Weights of a small transformer language model.
Size: 10 layers, 6.46M parameters.
Architecture: rotary positions, biases, untied embeddings, attention and MLP in parallel.
Training: a variant of Muon for these matrices, 347M tokens.
Each number is 128 + 32 x the weight over its row's rms, rounded and kept within 0 to 255. Layers, rows and columns count from 0. Numbers have three digits each. The size before them is the row's rms in percent of the matrix's.

# up: layer 5 MLP up, 768x192, rms 0.172, rows 328-359, columns 96-191
# down: layer 5 MLP down (transposed), 768x192, rms 0.174, rows 328-359, columns 96-191
up328 109:145161093090130077044167134118142201112116112115078136101101095124120148107091098169119149087112075144110104191141138120143107113136139103202103139134104126130177105121093155102120068206137181125121116164135110111164173151127180144108105124134100167128101090107150083182190121111131124177
down328 107:096111070138110117129076101104142105131061124121152137145171169150122134143113152158148132152175132163115180048092127154155178120094197077109133154137147112113148111112074151127119151151122155160140123140098139109091123083087088132101096098140150165113082180137114114175195096189120155084
up329 096:096157063186180113107118108132142125160119116162113095171159092120097084119089086190159148088154089119122124197138125164107156138152116105116166089178116076086180183111120164146169121171124138057152203130126156164123152186116162150186146130132081135150072144126099091129089152106167126064
down329 098:122105182158130133066056118103168106160150132130112085120096101136094150145144088167079099180039072123131084137176092140097136163095201150153074058129136163117149121144164140076132150144158128113098072096168149121152108125130133144165174148127146124104134169121141044178118132141125154111
up330 093:121161128098091147206097176097145144098127128148154140157088102140095171171114138136105097098153109114162132131142084127163158109126128160125100064155102046135089154137101145169066162130116176165142152111153135128160201128144168056217165139115085062136112143112150118155094139124122119119
down330 087:112131126132150107130098113107107162099101132075141112131139130131137090130128112071134165115085118094153104136114126129135109193138149102110148128167158136168103159160176123054119135156168132169191103093148174128052177085124093234120152080126158160191092107155057165057114107141134142116
up331 105:145147083136151171100157089116106163142183139098180101165089151155117092183138125126177134137175148153098153157178068090161077114088136163126109137153105098114140129060144128106170122149166125118101138160096082129131173133121173126181116109201139127126143122145096113128132151149127086126
down331 095:164104134145139169054149134114107150081092170130052137131101072064129094133115124129127192133109181116141191109138119104114144126113159194175098108133103105124132163130217170120121138185050158072045153105097150154176126175155073085121107091160123130139104156117153142186130148138148176086
up332 095:129144162111157121179125109112102112092148137131133139166103086118159115107124147180201112115131115215134099105168157102088152153131114110127166094139098081123124067068140155072128113121181090134104073138173133123119155121130152142135135162126170099124100120117094129139104162188078158134
down332 096:123158199141118208152104152138121104099151142087077134127079095149074096184150104118112141138182136124144089162131112160144129134107146081141127129070089117116128133127158098096096162131180138144089135182117145127087125121163158135144182105160113112148067113143102112113118147138125140099
up333 091:132171152121115155160135112185095145175132200090124134211103020072094170126087117102114086056103128153162125137106120151111142118108135171145106133112124228168090130125114124053099089066042150094140120181163106102121150138125150135133083122106134128078138161123129156147114132130095130130
down333 098:092145109195068110154077120058083190185131147105156133188130096077149144133141145105091093070140078075102183079136072160108200093161118130127138171123095139110170128125131147031118123075116151129149143155154139155102107107101121099167102147119100145119096104140109147158098152167129126100
up334 100:157074091089084128115072152172157147159076104165139151107093180096139128121075142125122159124087152118126129136140121146107089144097137091053107087133162107191083135128161087101130124134174099142060145103181150108135139215095147104097135180136178125096099119081135151124137175127104117150
down334 105:146094147125173156076114120101148151133097146114086054149152147116118129046132133167106168130106154125101178127149141161149120107092080115089158123170148139148153175059152154043131121146116113165209131095117144148094102170095116137127139116112103118132205120118129160100144017148171107076
up335 095:174126104097110113119160152087155124112228153147165126121155142103194090114103156107113183116087070159082106148160067185091126087113102142135002111092140178134134154143116121129138129150137126133085203154177117109094198121139172116162131134103080081184151091134173122115133131121132153177
down335 093:110102116119162146140118155147094073151125181048130106088129136174044112154078075105124139103146125078122112128123143115144148095162117130137192176115115131055095154116154169099159142146131168158132136143080098117175194137105124137160130107159174139147114152155048148139084098156144138131
up336 098:136209120125148087093105134149116096151198136112112123119093085134107162093083102090144086110128166120182130120111108108122076147116113186098136096069151031114129167128109168137107104119102121041193152183126170087120125097177115113159163133123160152131144117093115172172091120185110111168
down336 095:111125133148131157111080101124184118157139079118156187172101078164204143077111132177163093144078095113152130104192120105122161066095160176120162110154139168169118113143131098158186122081128151122111095135127079123157099167131129103155111109122138117125096076115164160089143137078162079144
up337 092:109105056132182088161131103159154157148102106058167121120128111114152095153172155142175098125175100120155133122134120139125104177125103100122144123084116125138142139125104147120147146123126090133173137143146240139108138133184162167099141138173180121058083119153130062149110155112115144106
down337 100:109110145132151150129104098129070138139169105138139156123118143144143126146195064136118151162121103176068171133148102119174127144128092150227096129095153186104071138137113156051075114143171161159113095136059114129108157141097127165108098099140054156131126107101104142139153080175115132168
up338 105:152154093147086109143115099151085144169124085129129140151095119082159186100133156115121134163160120045099191082105081118163135112108143103134102098116123154110088130112115062083174111100138061126158140119202095090117159114137212167165178150083184065131201153138100107171137140135101110106
down338 104:097086151117144144101145168139105063192118101177093125120113157091118202161184098182112106153208136155119210092109116095116136153090139079111110134184081106183187141160141066123087112098144126084141090133116120120152146164128146097124145055122129125164126065166115047162174081111140203073
up339 113:139141082133118192118117127139149114156096118129118184171122106139105153134085175154137172124145145224163105107084126159141166138156090122125026151105097134130108120102152105072142115121117102123142073108130137148209096104087124100060161153121177096134116167117141094107122148078064135103
down339 127:180099141073115147130172183146135074151199099120076087097091140204153128206176154114175192142123090141124092116130125133165131109161083134133140079151126130119113075130168075144100045125083096111075099134154122106182183111095133158131141123075155049173104123159147107110095137150120146174
up340 107:155152082149139151132065139108056088134045108126136122097133125166084097094161072151169086102084142161116134155120076127109121107138114138164145145132156145151121121081161160167173121133118097127134151161135122183091163178164135146147168138127118081094166145174091102171093175152117135171
down340 108:167130198130137108110060143130168114162149122079176143135155118124080101163082079103099116128151128139146114074174109111085106177194129113134174100184114136181088117074103118114140108148119105177139097085130140153137134124134164165138073114132126196117119126109126100183125142140112090126
up341 096:088145115125114161147139114107187170170100109170129128071097086136176146172098182097165171109122138126121162149129174142108141135096137187135144145159153149104111147101153168115149163137065123162116106131180127124149097114094081067160131193186084084072139048103146114145100144148163156140
down341 094:171116129142122143131095197074121164131088105159134084102143129201135112168133118105134164098136145168090160130097120116146149151163107130173137157121122134096139145138101189118104124142122194155093114071141091126090122157144145066173169131169149102095134107119071112073114085122181130160
up342 099:144200151063083132112140079139113084143126206123163162095096147067123136104117097078174079112137133111110113187129151144141116155141162112155154149119124157136134218129179202145122131133148077065102121087149153133153152129160122112074168148114171116118156119131117094146134105133146091138
down342 094:147135170168151157167140140120088098105095180147113153124191093091118123145139101115107112129114107123111125135129139104188169150187076113199201147179134103055143133136133109139113143206118118174087109170109154122093135142124127124111163138110171107126115126152121121168076149096135130133
up343 107:146208064115124090163127063168101166150080126062135154147158096122153076168135099117147127123149139135119111145120128140120127105179053110152111130141137126177125110076129100141105100091137144151164092175167064155151138113152089154059093143125170123180122195121105131068139132142089165139
down343 115:133110119160137147116063106159159165142129113069116087086091118140126115122134142128113121167167150150091167060170180124126174141112115158134110153104083106129152072141137085165116110099079097113155127088155142040131129095105194157081091171155190152157088193086099077221110108107104130154
up344 105:161139126117166123093104087129160172148160118150145099148148105088106114160086160155117153111126091089137144168143162077128124078186124106130194117124134130147121069175091119104101117173058154150147093125127118145158082082111119093107082065173120106142136191186110126145085109051109103128
down344 096:137064132111102132115143101120127119089119102116123070131118114149107135112021097143122184119127096180114128084157176138131147135149101144127146154179152188094163172115167131145153101138149150129118171098104161154145137088105064143112112098126136127090147130123112173181094138141118100033
up345 091:143148095081161131115198094172166114081084095115152132151123097076111081140142142142175155089107192137112085077123148147181154053126078158154111139140147183113075062169116147140130165129123115080139164111140164105110128136162117149130078154128185099100162143095170103024109157139127120107
down345 087:144100124156152138169127153124119118109153129148058112070096096113153178109109076156116188164118156103102113120146136150151090162132121169169136119094110124217161194138140149144117101154147133149130074148147117146101142075067205119150201111114129108149171175134156128143118121151170090090
up346 094:068099108105170148117129090101120133073099102111109085132171115142114126167160088097107127088095085118128152112154111172112095111131177109099172149121138167181127166169069115115146185093138145098131151164151154136104145047093124156129137135183178099158128137143140103142206159152110134165
down346 089:109153157162102089084106138098073107190133133167143115152137156099129179117132144080200164100176181144109154099136138143102126147130124157105022093076179066108160089151132161131146137158135169124120092119125104051102146135152119095139128100102108125151145151106189172142097160090110144157
up347 091:126124164136130102075079121141155082075142072151130163146111146060127163159102163109167156093149075103142112121071073112073121123106167118127137149125128123185121207116151086076102092165143100055122174145116174123139148093143153127158036105118168106161137137155101137084162160180137155172
down347 096:192096077076175156175135160054126135148147193081076096082120125170165101100146123155093164116151138162088180150116169108108184117110162144083117128164094133098142078144114144137130081143160093094131099149109135152091218087098119193133116144099109140125160114085122149190091137101117132114
up348 106:130192107117197097082118163143199152134162157159148060113120116116152118156078114136124122133124112153114129153135140173105146155155101164167146090102130129092152130129105164120182166115130073092146107193116094114074096133085166178154115172075139160129199093092121104156169158141124193083
down348 108:114146133132150148138137139151085083167103078065122127089093115136161134139175127097108089172083112159075119140188107140080137166158114128094172147119080126194101130119128044137131126149107169194169136109110120136153186102145127136156124120116112149186143161150125172157116146111086070135
up349 105:116126176123172128092170103111172154183115110118164102134128094089121134115114125071144182060127139139113119166114145126161158183142082177176111137120169106119100142110126121157161142146125126139145130130116147168102075143120145096176119135169115057114114182164181128129137148174102170129
down349 105:155133163168137146142098164136159090109148069171116138068174145109122135111111177192133123126096140142141098114124137115164094192192092119191150101125202059103120118167106133103117160096102151089103066145149095044054125119116156126161145191146095059150112135077132099073084101128151107112
up350 089:142070165135147147059149110092120122139178148162069102143169086082160118092129165128115150211113160109124114183076138146111135084076188187137081113124116126157129130151174121096125110083090095143131116128153145148165115109100103121141095151162166181093127051139137123098164129158164099196
down350 099:134138124145101087148119133122151022160113109134202174121121158151161125138097124131205119148141106093117121091065155100110113124098104112093179109167132099153123076147128129199161133074125114174144115132126156126179123171186092121110143104146138189156156149122070159138166184132111112094
up351 102:140134168104155116129147122165141173177177172131164157145061156163093104078077132126147085109166179142098100127114104150112159146159099054083156077127118120097108106084093054163084112157153131146093121137181115119088165163118111174128128150139128139137129122148149094121128098142072122128
down351 115:192124211109058131145142100112084125141102129109138160134124134149137141102132098078090125118120124133102124140163125111080092144132230125124123164124139099096195170099174066133109176149137135077132112144104162173106137145158126060161188155187179103090139101197078124158154091153154105112
up352 102:076109104155158177158148103102083146145092162194111072072160119141148077099184126112118127115187147114169129139154167115131129142127104132093115164083168152189107132138174113143140081075164123090123114127095144150131171145107129186172168170064163155114119052099182135174093120156097054100
down352 094:134089114113156093163166155132125096137082166176123135124114105153079122182057154154107073124181144133184144156097102122143193104094140078146181126102089212115081114121160120129144167132144127165154161087085106152143087122111158095092083144160114149088097156113129070093119134156157172168
up353 094:126163103115127181143149107173136131178175084091088132105172145054142165142125123140173082131076118082087088169140127128080072114124061089100122094022166185127181160109134138114128141114074113079160156088156108139152102135135094087151073226149101155116128123120200061119105104185159136164
down353 100:114132156159128136153160105146083106142128154117125101164090108168088130156084192106101111102132129112082152141131132107148173042080152123166098196131118194215146028132181077159114200104162131144019102159098171133047147077115146132125116127156104105106123140166169150147106147129145121118
up354 094:086085110100108169130111134146123135112190134125147101159100095094121163177106120107149081139115156101078094140116069084106142136094147148133104054116113101134100132132067120146144115147081053111125135104090111214144119121159123180184130071199122166129133165112145124117127073111094111165
down354 085:151125117153122058149109103160198104182132133162121122075132140117181097119177129093130210052125131122116119153130137137154096053165121106119186183115145175127144150117133179102128106097129121106146187170113154086113073157117127119090137102128116138143169105133125050128189150121151155110
up355 092:138106147134109134103102097133140154112109105169097083168076157113116155120153081168111150097104116161149117118121078131160071129036117100154127097160192124152138092183061084129118102160131133127159123144085145119165170091109129121166117131139162140116202168155137081108196127169087096156
down355 082:116184086172109108148132096187137127172090165186153153124122162083161132115085093123126123148154115112118130144076046180112171077137087111083107123124124087122114115149126151120083111142150180157098128098129129110145197129117040183110130132137129119160132148153144143161108217098108153128
up356 093:064142089127160160141112132132099091114145103090091134082132150108166128167184121056096136102165154135167126164092102058100081207130105085095072158162104101102157134112155122131120131110181141185072141074132155114094169201129149123154085072159126182142091140182132158056169154122169118174
down356 085:199124168116093125137162163141130106085054161107156163134097115164190111106131128139131155157108121156101166117182128169127162125112115147186136075165124147130093164113077120110068098148160145102134087111126087139184097121129104112042121122124147064153203113088087082095124125139101040109
up357 101:147150110143101137170126091118125118152069139172094122120116152123095103125150128102074127131092148181126157099140127145107150142134095067114148092191101138158117102062121110112106122182134118148132142157163105146123081167163148092102151142194057143144115167156209113141139114094092154181
down357 097:154086132161144132082149106143148123161131088110145095142129133182196146074114126112113177146131160124170094062107131091129127131171083101142133113148118186125144132132139174119178149150138080143059111154105129119110151115142083135165160152092146125148148144069187175139136131115109096139
up358 105:136075124085149133131147121119134111122133154155138080133113080138161141099153146139165181070130171167149119163149092160087140156117220105126123065126112154133150086152063165131171157106131099089053066151119155146163090110141128145067079146162137108107081100062107122082100092035131113172
down358 094:160129151096114130130178111097148181056139133138137108117135123126150098136082158120144112117093239114185133098096127179162043149145133124135129181165137148109141146145142124134134135140104139069095137079138154152175190110159103085108144169132133113112110072109093096118123138151150150218
up359 094:131185133127141140090149130112135162130122145150159150096160132095143125096145111143119218098137115101098114173121112128087142156109184100119142165115137101103043124135108072160062154115094104115140091154134123157094055074101117052113133195168112116169128166117108144068096142144092141112
down359 102:151089147134118155136142134130164139112111145119120084098120144107146131102104180106111183114080141092129110169142118126110106069150138163177202169104146144072139098177134174150124136185155150139130170083128132159080145118164104208128091106100120129115140068159131125180114131079166140131